From a checkpoint of a small transformer trained on Wikipedia: MLP 896 tanh GELU, LayerNorm before each block.
Each number is 128 + 32 x the weight over the matrix's rms, rounded and kept within 0 to 255. Layers, rows and columns count from 0.

# layer 9 MLP down (transposed), 896x224, rms 0.219, rows 579-678, columns 64-95
[[130  80 100 185 137 177  85 104 120 158  98 104  70  61  98 146  80 111 138 153 127 137 163 126 206 169 153 132 106 134 136 154]
 [ 88 144 113 121  57 148 112 139 123 115 121 104 113 143 119 132 154 149 149 127 143 113 159 125 145 119 131 133 179 126  91  95]
 [237 191 116 221 206 106 107 144 171 130 123 100 123 125  61 148 172 100  67 163 136 129 130 146 155 167  64 121 217 148 145 114]
 [ 42 105 124 108 177 155  83 118 126 110 138 141 101 166 101 109 107  48 119 137 158 110 107  99  55 160 100 144 155 124 110 141]
 [ 75 172 141 120 102 199 182  93 130 169 155 197 135 157  87  92 143 107 116 117 158 169 129 126 147 183 144  89 142 118  44 169]
 [145 183 106 131 166 100  91 112 109  77 148  92 117 143 142 182 114 169 130 139  79  98 104 115 141 149 169 107 172  89  82 114]
 [ 68 123 160 147 142 188 114 103 150 132 122 139  88 129 166 178 131 154 100 116  99 151  76 112 165 137 159 162 146 157 119 210]
 [124 139 156  70 126 151 121  85 123 111 154 150 119 139 142 103 174  79 194  74 132 152 106 157 167  93 151 112  18 132 124 157]
 [151 139 121 146 120 167 144 160  92 131 117 109  92  79 129 107 129  97 129 152 183  96 113 111  78 101 125 121 137 144 143 178]
 [112 185 123  81 186 179 143 138 139 149 157 127 127 137 176 127  66  73 126  98 166 168 160 133 113 129 146 104 136  79 122 105]
 [117  93 138 134 141 120  86 156  82  83 109 158 148 153  86 175  73 126 139 153  96 123 136 116 224  93 150 114 113 160 144 153]
 [ 95  95 157  97 102 142 193 126 107 118 125  91 162 128 160 122 185 126 147 104 161 167 106 121 106 211 137 143 110 129 178 130]
 [156  99  65 148 143 164 126 109 128 143 135 142 108 127 165 126  80 136 176 159 109 152 117 170 187 143 171  97 120 168 165 167]
 [146  98  87  91 133 152 135  92 110 131 118 149 113 163 125 139 111  87 113 143 109 209  90 114  95 106 154 123 175  77 149 124]
 [128 105 147 150 106  85 146 103 124 127 138 183 191 160 154 165 122 126 155 131 133 117 124 138 142 147 110 151  93 104 127 103]
 [113 134 151  98  89  84 106 186 163 108 138 137 145 155  72 175 100 116 159 109 183 138 128 116  90  66 170 117 120  80  96 158]
 [186 106 139  87 152 141 125 116  95  79 134 100  87  71 198 122 104 121 127 177  72 147  58 114  93 115 112 123 111 145  95 139]
 [121 156 128 117 178 131 144 121 132 101 151 120 118 128 125 184 109 151 157 156 147 113 167 179 135 188 108 117 132 164 104 116]
 [164 117 120 104 112 159 124 158 190 117 164 159 153 173  95  97 128  85 165 143 102 115 156 158 110 133  97 105  86 153 130 177]
 [168 180  90 155  54 142 129  98  88 122 132 119 172  97  90 181 129 111 121 136 153 176 163 109 102  94 135 118 172 140 112 116]
 [125 116 122 248  84 102 185 130  99 142  62 163 101 133 123  94 133 155 138 150 117  91 170 159 203 135  88 128  96 110 115  96]
 [106 124 131 195 145 107 110 132 122 179 155 165 104  78 142  91 122 132 135 112 148  86 187 141  82 176 119  94 123 106 131 101]
 [205 162 137 135 171 111 111 151 128 151 102 179 155 117 126 122 122 112 136 132 115 109  98  91 144  76 162 106 150  98  98 118]
 [135 161 137  90 143 137 101 146  79 124 154  94 121 124 121 164 120 138 147 150 169 118  77 128 151 136  98 118 109  89 127 147]
 [161 127 129  87 152 156 163 158 129 178  74  95 136 179 156 169 185  96  99  64 102 151  36 157  69 132 155 166 126  95 147 147]
 [109 141 177 142 172 108  93 114 120 157 160 135 130  88 129 147 128 123 101  97 101  94 119 124 122 135 155  90 116 127 108  55]
 [ 89 141 143 106 112  94 103 131 110 164 118 146 112 157 140 127  72  80 118 163 145  84 151 151 124 150 145 123 141  89 159 111]
 [ 96  89 156 114  76 167 150 102 149 139 125 178 123 138  47 152 101  82 146 120 122 149 128 137 196 117 139 212 112 126 149  97]
 [101 123  55 117  93 138 171 128 126  66 137 127  69  88 181 157 106  96 145 134 157 119 199 106 194 135 132 100 111 152 146 176]
 [107 154  88 152 157 148 153 150 153 110 125  43 139 118 160 154 155 172 139 201 138  88  79 163 116 142 159 113 102 119 175  95]
 [109 203  73 120 118 154  53 108  98 133 133 111 186 121 128  86 124 177  75 133 105 114 103 132 109 158 140 133 145  88 102 120]
 [ 79 115 105 190 103 162 160 117 119 148  83 104 163 142 127 148 120 104 145  94 123 166  73 157 144 138  79 103 140 146 151 124]
 [ 78 198 124 103 158  92 124 160 165 141 133 155 100 114 117  91 116  33 127 144 136 104 155 100  93 227  45 141 137 104 142 163]
 [151 151 144  88 151 124 117  97 155  94 124  74 112 142 138 102 151 165 145 150 112 125 190  93 100 149 152 112 181 172 118 161]
 [ 81 108 173 124 146  90 119 159 140 130 123  84 137 139 132  79 126 109 124 107 122 115  72 145 112 173  89 166  52 151 130  91]
 [132  84  66 111 108  60 107 151  52 132 151 118 126 148 133 149 205 136  80 131 117 149  98 179 128  49  97 106 177 133 153 101]
 [149 144  48 108 160 124 118 162 231 136 119 131 135  49 153 207 134  95 127 168 105  86  90 168 134 134 120 167 119 131 121 158]
 [150 132 100 152 101 146 100  84 173 137 136 179  59  70 198 144  89 178 136 132 122 120 180 152 159 108 111 146 154 144 114 129]
 [ 97 125 165 188 141  71 157 117  65 187 119 168 141 143  42 105  69 132 184 128 134  79 116 113  76  85 165 200 143  57 165 136]
 [ 90 132 111 147 123 161  98 130  97 132  82 118 110 168 107 139 147  80 149 209 131 167 129 149 104 156 108  96 167 107 137 133]
 [127  95 131 152  97 186 150 107 127 144 135  80 144 143 138 119 101 108 140 120 123 123  79 121 117 105 170 118 170 144  47 172]
 [125 104 182 124 114 113 140 147 140 142  96  88 123 109 114 130  84  98 113  88 118 141  91 155 115 118 123 182 114 110 155 140]
 [ 75 108 169 137 100 149 106 109 164  51 140 161 148 114 146 132 135 153 136 137  90 195 179 126 170  60 118 166 126  87  51 136]
 [114  54 118  74 121  97  81  93 176 110 121 115 123 175  81 144 113 111 168 162 153 174 100 139 149 121 131 169 119  85 158 123]
 [ 87 143 115 129 102 104 154  79 114  91 100 107 126 121 119 131  78  90 121 160 100 141 110 116 111 120  66 109  88 131 103 147]
 [177 155 144 106 109 175 117 150 164 129 120 150  80 168 168  62  92  94 174 143 114 120 209 137 145 181 155 145 174  85 108 122]
 [104 163 141 155 144 134 142 160 132 113  90  85 104 111  98 184  85 135 101 191 134 107 130 142 108 158 154  48 134 149  98 133]
 [ 99  70 140 121 152 101 137 161 169 107 143  95 104 134 144 137 121 139 140 152 104 129 131 175 127 128 119  83 124 118 103 167]
 [157 123 133 103  69 127  56 121 112 130 142 105 164 106  97 107  85 167 107 146  88 171 143 165  89 146  95 167  94 124 156 146]
 [132 142 139 152 157 116 137 107 160 123  95 136 178 173  75 110 137 159  56  69 105 214 154 122  93 152 149  92 142 119 150 130]
 [121 185 124  73 116 166  70 153 122 108  69  88 172 149 133 122 122 153 216 124 120 137  70 100 100 135  98 187 131  92 181 123]
 [136 133  81 122 163 170 158 111 107 168 109 150 226 129  94  38 107  92 146 145 220 176  46  84  19 203 172 112 131 122 125  89]
 [156  72 119 151 137 167 106 134 115 107 163 195 113 116 116  95 141 195  94 102 125 147  77  83 110 114  90 200 205 129 156 130]
 [128 161 130 103 149 115 117 200 139 162 213 126 110 157 125 146 196 139 108 101 124 147  96 100 108 147 140 178 118  24 181 113]
 [157 111  57 101 151 149 195 100 140  78  90  84 114 110 122 144  68 226 118 131 191 176 136 143 157 111 130 147 150 141 137  69]
 [153 114 144 129 148 178 190 103 159 134  65 127 136 156 101 152  76 108 103 154 100 105 138 100 112 117  84 145 146 143 189 152]
 [171 148 216 187 110 137  94 118 164 109 132  36 144 188 127 102 138 196 155  93 203  81 114  49  93 130  48 187 148 141 164 142]
 [ 63 144  82 133 140 148 107 102 165  83 142 142 175 149 112 108 168  87 169  93 186 186 129 162  83 139 119 120 138 142 111 140]
 [102  91 116 127 168 161 136 136 120 163  87 122 136 146  62 105 101 139 138 121 119 160 129 117 123 131 127 159 105 101 126 110]
 [168  98  97  99 144 153 104 146 212 136 131 199  68 202  81  66  90 129 156  81 173 220 171  77  84  94 191  85  40 137 163  65]
 [159 125 181 145 122  51  98 125  97 175 100 122 151 101 153 149 107 155 125  75 110 157 158 155 131 134  89 104 130  84 144 132]
 [106 170 161 110 100 132 141 104 115 143 127 112 131  99 127  96 147 129 100 129  57  62 138 115 158  85 104 167 129 119  75 106]
 [122  83 138 118 188 150 107 104 111 146 110 117 103 115 126 142 161  86 156 147 136 110 139 118 159  75  50 121 133 121 107 147]
 [121 114 124  70 127 123 164 158  61 124 138 128 115 109 148  88 129 108 141 160 118 152 136  89 112 157 158  90 119 129  93 104]
 [108 156 160  59 124 103 102  96 124 106 145 186 164 102 145 152 162 153 151 124 151 108 150 137 176 125 141 162 143 149 160 160]
 [ 96 108 107 120 134  98 146 104  80 152 153 114  79 120 158 131 101 105 129 128 107 128 121 156 107 136 107  47 147 104  82 123]
 [108 141 103 173 145 132 134 160 153 126 104 167 179 146 147 113 178 149 116 146 105 190 199 102 142  70 120 149 183 102 105  64]
 [124 163  73 180 152  77 136 112 123 104  74 141  94  85 173 152 120 129 132 151 131 111  95 115 150 110 164 139 152 165 125 203]
 [162 150 129 174 180 193 154  80 123 137 131 125 127 135 114 148 110 145 131  93 118 105 111 177 144  71 122  50 104 133 152  61]
 [ 86 126 141  79 143 187 132 121 149 180 158 104 134 140 119 122 145 136 110 126 104 177 134 125 161 110 145 128 116 107 110 120]
 [124 132 108  74 113 121 153 129 181 155 169 139  55  79 158 166 137 165  99 103 130 134 128 169 131 168 166 100 105 141 147 147]
 [112 117 151 132  99 110 118 149 102 131 147  96  84  82 146 154 121 161 204 193 116 149 173 106 150 120  65  95 110 123 161 125]
 [101 122  73 112 134 120 149 201 133  56 111 206 145 151 116 195  66 151 117 174 112  95 113  96 122  67 178 171 107 127 159 122]
 [ 94 124  85 143 113 113  82 157 102 140 157 131 136 160 192 128 112 166 130 178 165  57 105 147 107 132 117 192 123 105 101 153]
 [134 130 147  88  74 149 143  75 160 137 138 169 103  41 125  35 135 138 146  74 104 131 114 151  92 106 115 122 120 154 159 134]
 [109 142  84  97  74  92 174 165 120 105 127 207 111  63  49 128 144 126 134 101 130 120  90  68 116 154 233  81 125 107 133 176]
 [175 141 108 121 169 104 113  76 110 162 161 138 143 149 152  87 162 110 103 118 149  98 148 119 119 106 112 169  83 136 169 136]
 [158 101 150 108 146 137  77 162 150  67 163 151 154 121 140 123  84 129  92  62  91 120 151  97 143 139 201 136  84 107 123  58]
 [120 144 104 119 142  97 128 178 163 164 140 111  72 109 121 157 142 133 182 145 159  77 124 115 159 105 137  96 187 164 158 154]
 [205 153  71 145 111 164  52 146 122 124 146 134 116 184  89 100 148 124  93 156 132 138 164 114 126 158 120 126 111 151 140 129]
 [172  52 143 118 125 169 145 153 114  95  94 198 101 131  84 109 114 107 156 121 127 159 164 119 156 122 131 115  89 135 172 175]
 [134 124 139 120 101  68  88  67 106 111 130 135  86 129 183 157  97 150 139 112 120 110 141  55 159 126 167 136 126 130 198 121]
 [135 123 132 100 141 138  86 124 131 143 110 169 137 130 148 149 162 109 197 141 131  85 150 167 119  73 152 169 129 130 183  87]
 [ 93  66 138 122 115 120 141 120  61  77 170 123  68 154 141  47  98  94 153 112 131 159  87 117 152 136  62 152 118 120 162 126]
 [137  82 122 144 137 157 201  67 110  77 119 162  53 129 148 102 128 150 109 110 177  95 126 144 179 162  86 122 155 138 108 135]
 [153 100 126 112 101  79 105 135 101 164  54 130 173 126 106 106  30  49 157 155 220  37  90 166 134 105  99 128 167 137 175 103]
 [138 115  99 123 115  95  81  99 140 138 103 143  80  95 149 128 122 117 119 215 128 135 153 134 128 175 166 113  94 152 147 181]
 [151 178 114  92 106 165  48  90 132  84  64 153  49  89 119 124 106  87  77 166 100 133 198 143 117 133  83 109 134 162 112 126]
 [124  72  97 150 151  85  35 160  91 128  72 120  56  80 138 107 144 140 133 117 143 124 119 112 120  95  94  60 171  68 162 157]
 [ 82 145  93 139 155  81 111 140  94 108 127 138 104 143 108 116 169 108  98 123 104 171 137 118 122  96 151 134 144  96 152 180]
 [116 107  68 147 139 149 143  54 158 182  88 110 123 170 158  85 120 130 162 106 114 145 130 124 120 136 114 110 113 147 136 123]
 [183  97 126 143  69 175  87 170 164  69 193 131 142 173 149 135 129 126 112 126 168 147 149 186  65 182 185 116  81 139 153 153]
 [131 132 133 106 113 112 138  91 125 106 142  76 115 114  98 176  83 171 213  66  59  95 120  97 104 161  84 118 104 130 136 146]
 [178  99  86 155  99 127 111  92 113  82 122 131 132 161  83  52 132 120 143 196 181 127 114 174 130  99 167 126  37  87 162 185]
 [149 107 117 155 120 142  87 131 149 121  97 187 117 126 119 142 160  57 178 138  97 158 169 195 149 125  71 106 111 146 137 119]
 [115 133 147 122 133  86 136  85 114 151 114 170 202 161 150 128 106  68 110  88 173 103 107 100 111 123 121 126 141 121 150 124]
 [139 117 132 145 119 161 191 122 124 129 105 126  82 157 145 116  97 128 105 112  55 131 105 142 167  64 122 103 129  84 154 125]
 [ 98 116 135  83 134 166 137 145  85  67 117 123  98 132  59 165 122 177  97 101  45  99 182 157 174 106 156  94 113 170 143 171]
 [101 113 134 180 111 132 158 129  47 160 184  95  64 156 106 102  98 176 127 126 123 120 124 117  83 175 165 147 127 121 105 106]
 [110 155 146 143 119 143  86  91 118 127 129 154 134 137 143 181 194 136 114 169  70 140 176 152 134 131 132 128 201  88 112 153]]
# layer 9 MLP up, 896x224, rms 0.208, rows 580-679, columns 64-95
[[131  97 169 136 137  88 121 146 156 146 111 152  91  69 140 126 129 165  79 118 131 115  91 112 142 154 104 158 107  95 199 151]
 [ 99  74 152 146 128 166 136 181 102 120 122 140 162 137 115 112 174 112  86 130 125 152 103 105 133 160 117 122 115 130 110  33]
 [ 94 192 174 170 127 157 114 164 165  86 126 162 163  81 153 156 133  73 128 169 127 107  99 187 140 137 161  96 159  97 148 118]
 [163  44 124 135 168 206 142 142  62 189 143 149 135 146 145  75 161 143 146 119 172  98 119 121  57 169 112 177 121 181 126 183]
 [126 141 118  66  61 144 131 138 105 129 169 160 136 110 136 178 118  75  59 117 156 119 168  66 135 129 100 149  48 121  82 104]
 [172 117 129 138 155 153 149 134 104  98 208  80 138 118 152 148  93  95  94 154 179 116  66 115 134 134 153 102 182 163 132  97]
 [133 191 176 184 103 169  88 103  84 138 121 107 120  46 123 184 108  86 139 107  72 143 156 143 117 109 106 146 200 156 141 108]
 [ 82 114  92 135 155  65 150 135 118 149 128  61 169 125  69 131 120 105 110 131 176 157 140 142 152 138 155  81 176 163  94 123]
 [114 163 135 118 133 175 150 147 104 113 136 162 137 157 117 130  87 144  93  93  93 178  86 142 133 149  88 174 127 105 105 152]
 [146 122 161 118  67 109 111 130 125  92 117 178 127 104 136  67 126 152 176  38 128 134 161 147 101 147 141 125  78 107 161 142]
 [ 96 104 164 190 108 145 104 172 135 121 158 136 140 163 144 107 153 131  48 205 181 158 120 176 237 153  94 137 162 153 116 155]
 [109 133 109 159 170  83 133 129 160 133 133  96  83 108 103  94 126 163  51 150  95  60  98 132 106 150 205 160 150 138 127 150]
 [124 119 141 125 148 106 149  78 156  57 154 143 109 188 158  74  97 130  94 140 143 121  93  91 196 141  96 123 166 120 102 123]
 [138 133 203 171 130 152 136  81 149 122 123 116 153 157 178 134  87 114 147 150 140 181 103 120 127  95  91  83 148 147 111 135]
 [130 124 127 116 110 126 165 126 130 123 133 109 152 173 136 123 136 149  88 145  46 159 118 146  97 137 145 126 175  68 170 131]
 [114 181 154 127 130 144 171 125 115  64  90 121 121 153 217 115 114 117  78 113 115 140 104 120 118  71 173 126 119  32 140  77]
 [171 155 145 178 105 131 128 106 103 152  64 154 134 145 114  83 120 136 105  30 101 135 107 130  93 127  96 139 112 114 133  75]
 [158 149 152 152  93 106 141 165 185  58 142 135 116 176  98 137 165 131  20 122 121 126 163 169 130 150 177 122 138  93 168 156]
 [109 121 164 142 110 117 134 149 107 134 186 156 139 115 128 131 136  83 106 130 159 227 139 103 132 127 139 139  74 138 168  97]
 [146 135 113 125  91 144 177 169  83 124 167 137 135 123 147 138 101 119 121 147 124 114 109 107 149 158 150  77 108 100 145  95]
 [102 173 112 157  70 173 154  96 148  99  99 123 152 143 138 155  87 115 123 113 166 159 141 153  87 130 123 147  75  82 141 133]
 [174 198 186 165  87 156 132 156 114  80 112  33  95  96  73 132  97 127 120 158  67 145 140  86  93 131 178  82 161 109 156 148]
 [126  96 102 168  93  82 167  81 135 132  91 123 145 129 149 157 124 161  97 154 114 112 162 102 104 132 141 124 117 140 114 151]
 [116 103 109  91 151 168  77  65 121 154  69 109  88 164 113 134 158 121  78 102 126 135 135  91  98 141 120 158 141 122 179  78]
 [153 130 122  95  91 114 139  72 154 113 126 150 107 141 105 136 122 152 142  85  70 112 101  90 118 158 116 142  99 139 166 148]
 [125 152 103 179  81  21 107  68  86 167 123 104 169 122 140 143 128 122 143 161 204 153  99 142 100 132 164 144  90 157 113  96]
 [132 166 131 118 140 168  45 162  89 155 165 122 101 128 141 142 157 122  78 170 143 148 150 129  66 145 185  55 185 140  62  97]
 [166  87  95 139 129 134 130 179 185 136 128  76 131  99  87  99 162 115  67 144 156 155 149 161  72 150 145 126 105 142 144  91]
 [127 106 147  84 106  97 137  74 146 102 103 126 134 127 103 103  89  57 117 110 129 143  68 121 147 141  95 195  89 126  88 232]
 [115  56 113 130  95 138 144 166  66 118 113 177 169 145 126 143  86  77 179  59 177 124 169 117 106 121  53 163 101 163 112  99]
 [126  96 163 123 150  91 123 164 100 170 117 115 118 102 127 163 186 109 134 165 189 128 121 119 115 148 106 108   4 184 157 183]
 [126 118 158 152 185 122 109 152 142 142  99  90 162 152 144  96 160 120 156 118 117 173 124  90  63 112  78 136 139  87 157 126]
 [109 135 125 104  76  89  81 167  66 126 151 126  77 187 135 151 168 151  58 129 169 152 130  83  93 122 102 117 158 105 114 115]
 [ 92 119 123 125  74 151 170 123 103 159 126 136 106 139 159 128 112 103 141 143 157 197 146  71 183 120 134 143 178 126 145 153]
 [ 99 136 108 158  74  70 133  73 121  85 128  90 161  99 156 147 148 167 110 162  30 149 166 128  96 149 206 123 143 108  55 132]
 [128 106 128 112 186 139 173  70 148 153 158 121 153 101 143 102  89 158 112 169 141  81 113 113  62  80 142 156 106 164 155 119]
 [148  80  84 108  50 164 233 119 102 142 153  78 191 129 106  96 103  73 150 157 106 110 151 102 123 157 136  75 134 142 113  87]
 [ 83 145 190 123  86 100 130 134  60  72 117 146 169 205 156 101 133 131 100 202 130 118 135 145  99 115 107 171  94  81 139 173]
 [195  95 131 155  50 142 123  98 131 100 133 132 174 103 134 172 131 119 118 165 132 152 187  92 123 135 161  99 121 103 196 133]
 [139 182 136 155 143 110  87 126 121  95 107 171 126  71 122 129  86 115 142  90 150  97 107 204  66 128 139 177  79 133 143 182]
 [155 134  92 135  98 159  87 140 109 144 164 172 170  75  83 102 109 138 161 113 125 113 159  85 115 152 112 130  93 168 155 122]
 [ 89 110 156 182  53 122 149 176 124  83 116 149 121 128 143 171  92 125 158 137 129 110 137 109 125 107 144 152 127  88 127 101]
 [110 134 164 190 139 187 121 131 124  77 111 121 188 191 185 129 104  96  57 113  70 130 107  83  81 133 121 142 147 132 110  56]
 [191 120  69  62 101 118 164 179 149 138 137  97 109  81  95 130 147 133 110 182 135 103 117 149  87 146 101 103 151 104 146 154]
 [149 168 154 153 127 148 169 142 164 134 103 112 168 125 167  66 123  92 150  78 121 109 118 140  85 105 192 154 144  76  83 111]
 [ 68 108 160  94 135 104  98  95  83 131 171 126  47 109 118 100 134 110 145 175 151 119 138 148 101 115 139 159 122 129 138 154]
 [113 144 122 143 124  93 135 144  92 140 148 140 178  70 130 181  96 142 129 128 157  96 102 105 127 156  84 111 107 156 128 182]
 [ 79  54 128 177 109  66 106 158 145 120 157 127 141 148 126 129 116 112 149 111  73 108 139 126 113  98 108  60 146 170 101  98]
 [121 129 132  68 132  90 135 112 116 118  49 107 105 152 118 120 138 184 157 201 139 169 109 164 115 115 115  69 171 126 137 192]
 [115 180 123 120  78 120 178 162 163 126 177  92 161  87 166 100 105 138  84  93  75  89 119  88 177 168 156  89 130 129 116 128]
 [163 151 160 172 157 210 125 138 153 128 150 156 174 114 165 142 114  86 125 116 114  91 219 129 126 165 132 109 118 106 110  93]
 [166 159 151 147 135 141  76 118  94 104 123 109 122 131 123  73 113 124 133  90 130  94 150 139  96 178 160 110  50 113 112 112]
 [138  81 111 219 100 211 120 108 112 140  73  85  95 131 137 109 139 114 149 130 159  65 122 133 131 203 113 139  52  66 145  81]
 [136  53 115  92 192 114  99 174 165  51 141 151 158  80 172 119 143 119 182 158 101 129 140 137 126 135 147 124 119 134 153 102]
 [180 129  81 157 160 109 146 129 190 140 132 130 133 192 157 116 103 121 109 117  74  38 114 148 122  95  86  94 116 132 135 189]
 [135 140 103 151 115  90 118 137 118 117 189 128 108 121  77  23  99 105 157 180 100 113  89 146 142  98 107 114 136 108 109 189]
 [150 121 141 165  99 129 165 163 117  97 147 126  85 162 172 194  95 138 100  85  89 109 139 156 158 155 162 144 174 110 107 135]
 [149 132 103 149 109 186 100 123 160 149 161 121 125  94 164  70 107 134 143 115  67  93 126  92 111 147 142  45 121  75  60 137]
 [107  15 100 167 136 143  58 173 125 193 145 172 125 141 146  66  33  98 137  91  85 174 117  55 108 167 206 113 145 134 143 125]
 [161 133 173 169 148 102 114 143 146 100 104 123 158 126 144 110  92 131 185 160 177 164 119 170 101  70 156  88 119 110  83 161]
 [133 101 195 127 106 139  87 144 219 125 120 108 156 156 115 134 158 161 175  56 115 113 122  96  96 126  79 129  45 101 158 125]
 [126  87 117 149  95  96  98 125 133 209 133 158  66 123 152 160  86 116  76 109 159 113 103 170 173 138 100  55 145 134 149 106]
 [108 153 149 121  93  96  57 120 176  73 179 164 140 138 111 138 133 138 118 107 113 118 202  83 125 111 132  75 120 144 124 105]
 [200 111 167  53  53  73 143 165 143  94 167 103 171 145 127 114  98 106 141 169 107 136  94 130 107 129  90  89 134 124 156 130]
 [209 128 151 151  84 125 216 167 193 129  86  95  84  94 128 129 126 176 159 155 189 124  78 161 126 128 110 141  90 125 162 142]
 [130 141  95 134 143 170  80  93 137 110 197 161 118  91  71 155 143 121 122 145 128 133  91 122 106 182 164 113 143 142 122 140]
 [ 90 148  91 132 124 125 150 188 108 151 130  91 145  56 165  97 179 150 140 159  78  91  85 122 115 151 121 129 159 153 181 200]
 [ 65 175  93 137 158 142 141 123 112 108 191  88 133 128 101 125  90 143 160 115 133 121  86 123 134 143 119  97 101 102 103  91]
 [153 155 113 172 120  99 114 142 121  66  91 106  94 118 130 160 107 117 125 164 150  90 107 105 115 145 106 137 137 171 112 161]
 [142  71 150 162 114 131 168 172 115 149 136 108 126 144 123  63 148 121 128 146  63  84 141  57 132 124  58 122 156 155  66 128]
 [ 73 158 124 138  88 128 167  73 157 126  95 141  87 107 113 163 149 120 148 165 139 135 172 109 146  84  86  78 160 121 137 133]
 [ 95 151 128 107 110 114 112 132 174 152 126 178 167  66  96  92 118 136 116 105  57 111 123  80 135  43 148 204 113 168 128 116]
 [ 98 123 125  85  94 147 153  63 137  81 111  50  99 139 182 186  80 104 154 215 117 126 156 144 120 109 109 130 149 145  90 159]
 [198 156 133 127 150 159 115 171 134 115 152 137 139 109 116 157  87 147 146 107  77 189 142 164  79 115  88 170 114 107 208 130]
 [ 96 100  85 127 120  85 237  82 165 119 119 122 163  55 122  80 123 115 158 133 114 165 174 140 132 128 143 124  82 167 143 110]
 [180 107  70 152 168 110 149 143 176 159 122 113 114 167  92 107 181 159 117 136 114 150 156 108 118 144 136 139 181 134 178 104]
 [159 149 160 151 137  79  73 139  80 187 127 105 108 145 151 149 132 117  97  86 148 127 132  91  54  91  76 165 139 155 108 124]
 [122  93 158 117 139  43 161 137 164 153 146 151 152 133 133 102  84 175  91  92 105 111 165 207 153 111 116 212 111  97 114 112]
 [ 81 121  90 118 101 126 156 106 179 143 150 138  91 143 179  95 130 138 155  92 140 101 152 168 167 172 148  97  72 136 207  91]
 [137  83 125 100 116 116 130 120 104 100 151 105 144 131 109  97 150 143  76 164 114 130 123 134 144 156 187 134 110  81 116 146]
 [149 160 126 150 127 103 120 144 159 151 109 132 103 126 142 159 128 133 141 146 115  95  71 130 113 154 183 126 142  52 140 193]
 [113 132 131  70 120  68 155  79 108 117 113 115 210  63  90 105 155 164 119 141 178 106 113 156 138  94 158 141 141  48 126 109]
 [125  82 120 103 130 120  80 126 165 120  87  89  56 147 119 117 129  90 119  54  84 132 163 118 115 115 150 169 136 136 170 132]
 [154 155  87 186 104  77 116 154 123 169 111 103 106 132 161 126 144 178 106 122  90 140 173 144  76 115 129 135 186 159 153 178]
 [182 148 149 170 112 130  94 123 120 136 101 159 186 119 147 151  63 133  79  91 157 141  89 125 103 123  87 177  58 118 153 168]
 [144 163 117  89 119 105 135 121  67 142 135 141 137  90 124 174 140 132 152 140 111 161 190 146 115  88 118  92 172 122  45 115]
 [140 141 135 107 103 170 110 109  90 140 191  98 146 144 153 171 168 103 113 125  86  98 137 119  75 123 137 104 133  88 167  77]
 [110  82 103 101 128 151  33 130 109  18  67 156 148 163  89  98  93 121 131 214 159 201 165  62 125 120 126 109 145  91 129 122]
 [ 95 100 162 118  88 119 105 141 210 174 164 136 173 142 147  78 145 137 119  90 162 106 180 104 127 106 132 131  87 182 167 181]
 [ 54 160 158 106 100 143 118  97 105  50 160 158  98 168 146  89  34 159 134 162 140 141  93 119  81  96 142 116 166 143 219  69]
 [117 129 116 164 170 110 186 107 136 152 161 157 164 122 113 124 126 135  96  80  89 167 124 144 138 127 101 136  75  97 129 153]
 [124  90 169 137 173  67 102 130 143 109 141 133 130 155 122 145  77 207 101 142 153  76 106  88 111 105 129 166 134  82 146 115]
 [131 149 142 207 104 162 126  70 100 132 167 125  98 141 109 131 149  97 139  84 101  95 142 130 140 114 137 141  78 140 158 112]
 [154 107 124 140 103  63 184 154  75 140 105 127 111 112 130 157 108 109  98 103 135 123 139 124  99 137 107  98 129 113 154  76]
 [133 130 104 152 127 137 106 110 151 160  66 145 105 115 115 116 174 190 119 113 142 123 142 134 128  84  56 117 154 143 141 132]
 [180 161 113 114 124  87 119 103 152 158 143 146 103  98 117 122 125 132 121 156 120 139 127 121  73 171 139 125 170 144 142 128]
 [102 128 122 132  56 113 146  95 158 106 107 107 169 118 137 157 110 127  91  81 142  68 124  87 104 115 155 131 132 118 164 113]
 [187 134 104 157 101 119 167 163 166 179 112  75 137 128 134 156 104 174  73 107 102 120 220 163 159 150  56 153  84 167 147 140]
 [170 117 161 129 167 135  88 113  71  95 132 159 165 149 206 115 124 128 107 146 124 107 137 101 135 114 138 112 105 114 152 120]
 [153 142 165 132 122 127 106 166 198 159  88 128  98  81  92  95 157 109  94 121 139 134 123 123 131 182 151 153 132 162 131  48]]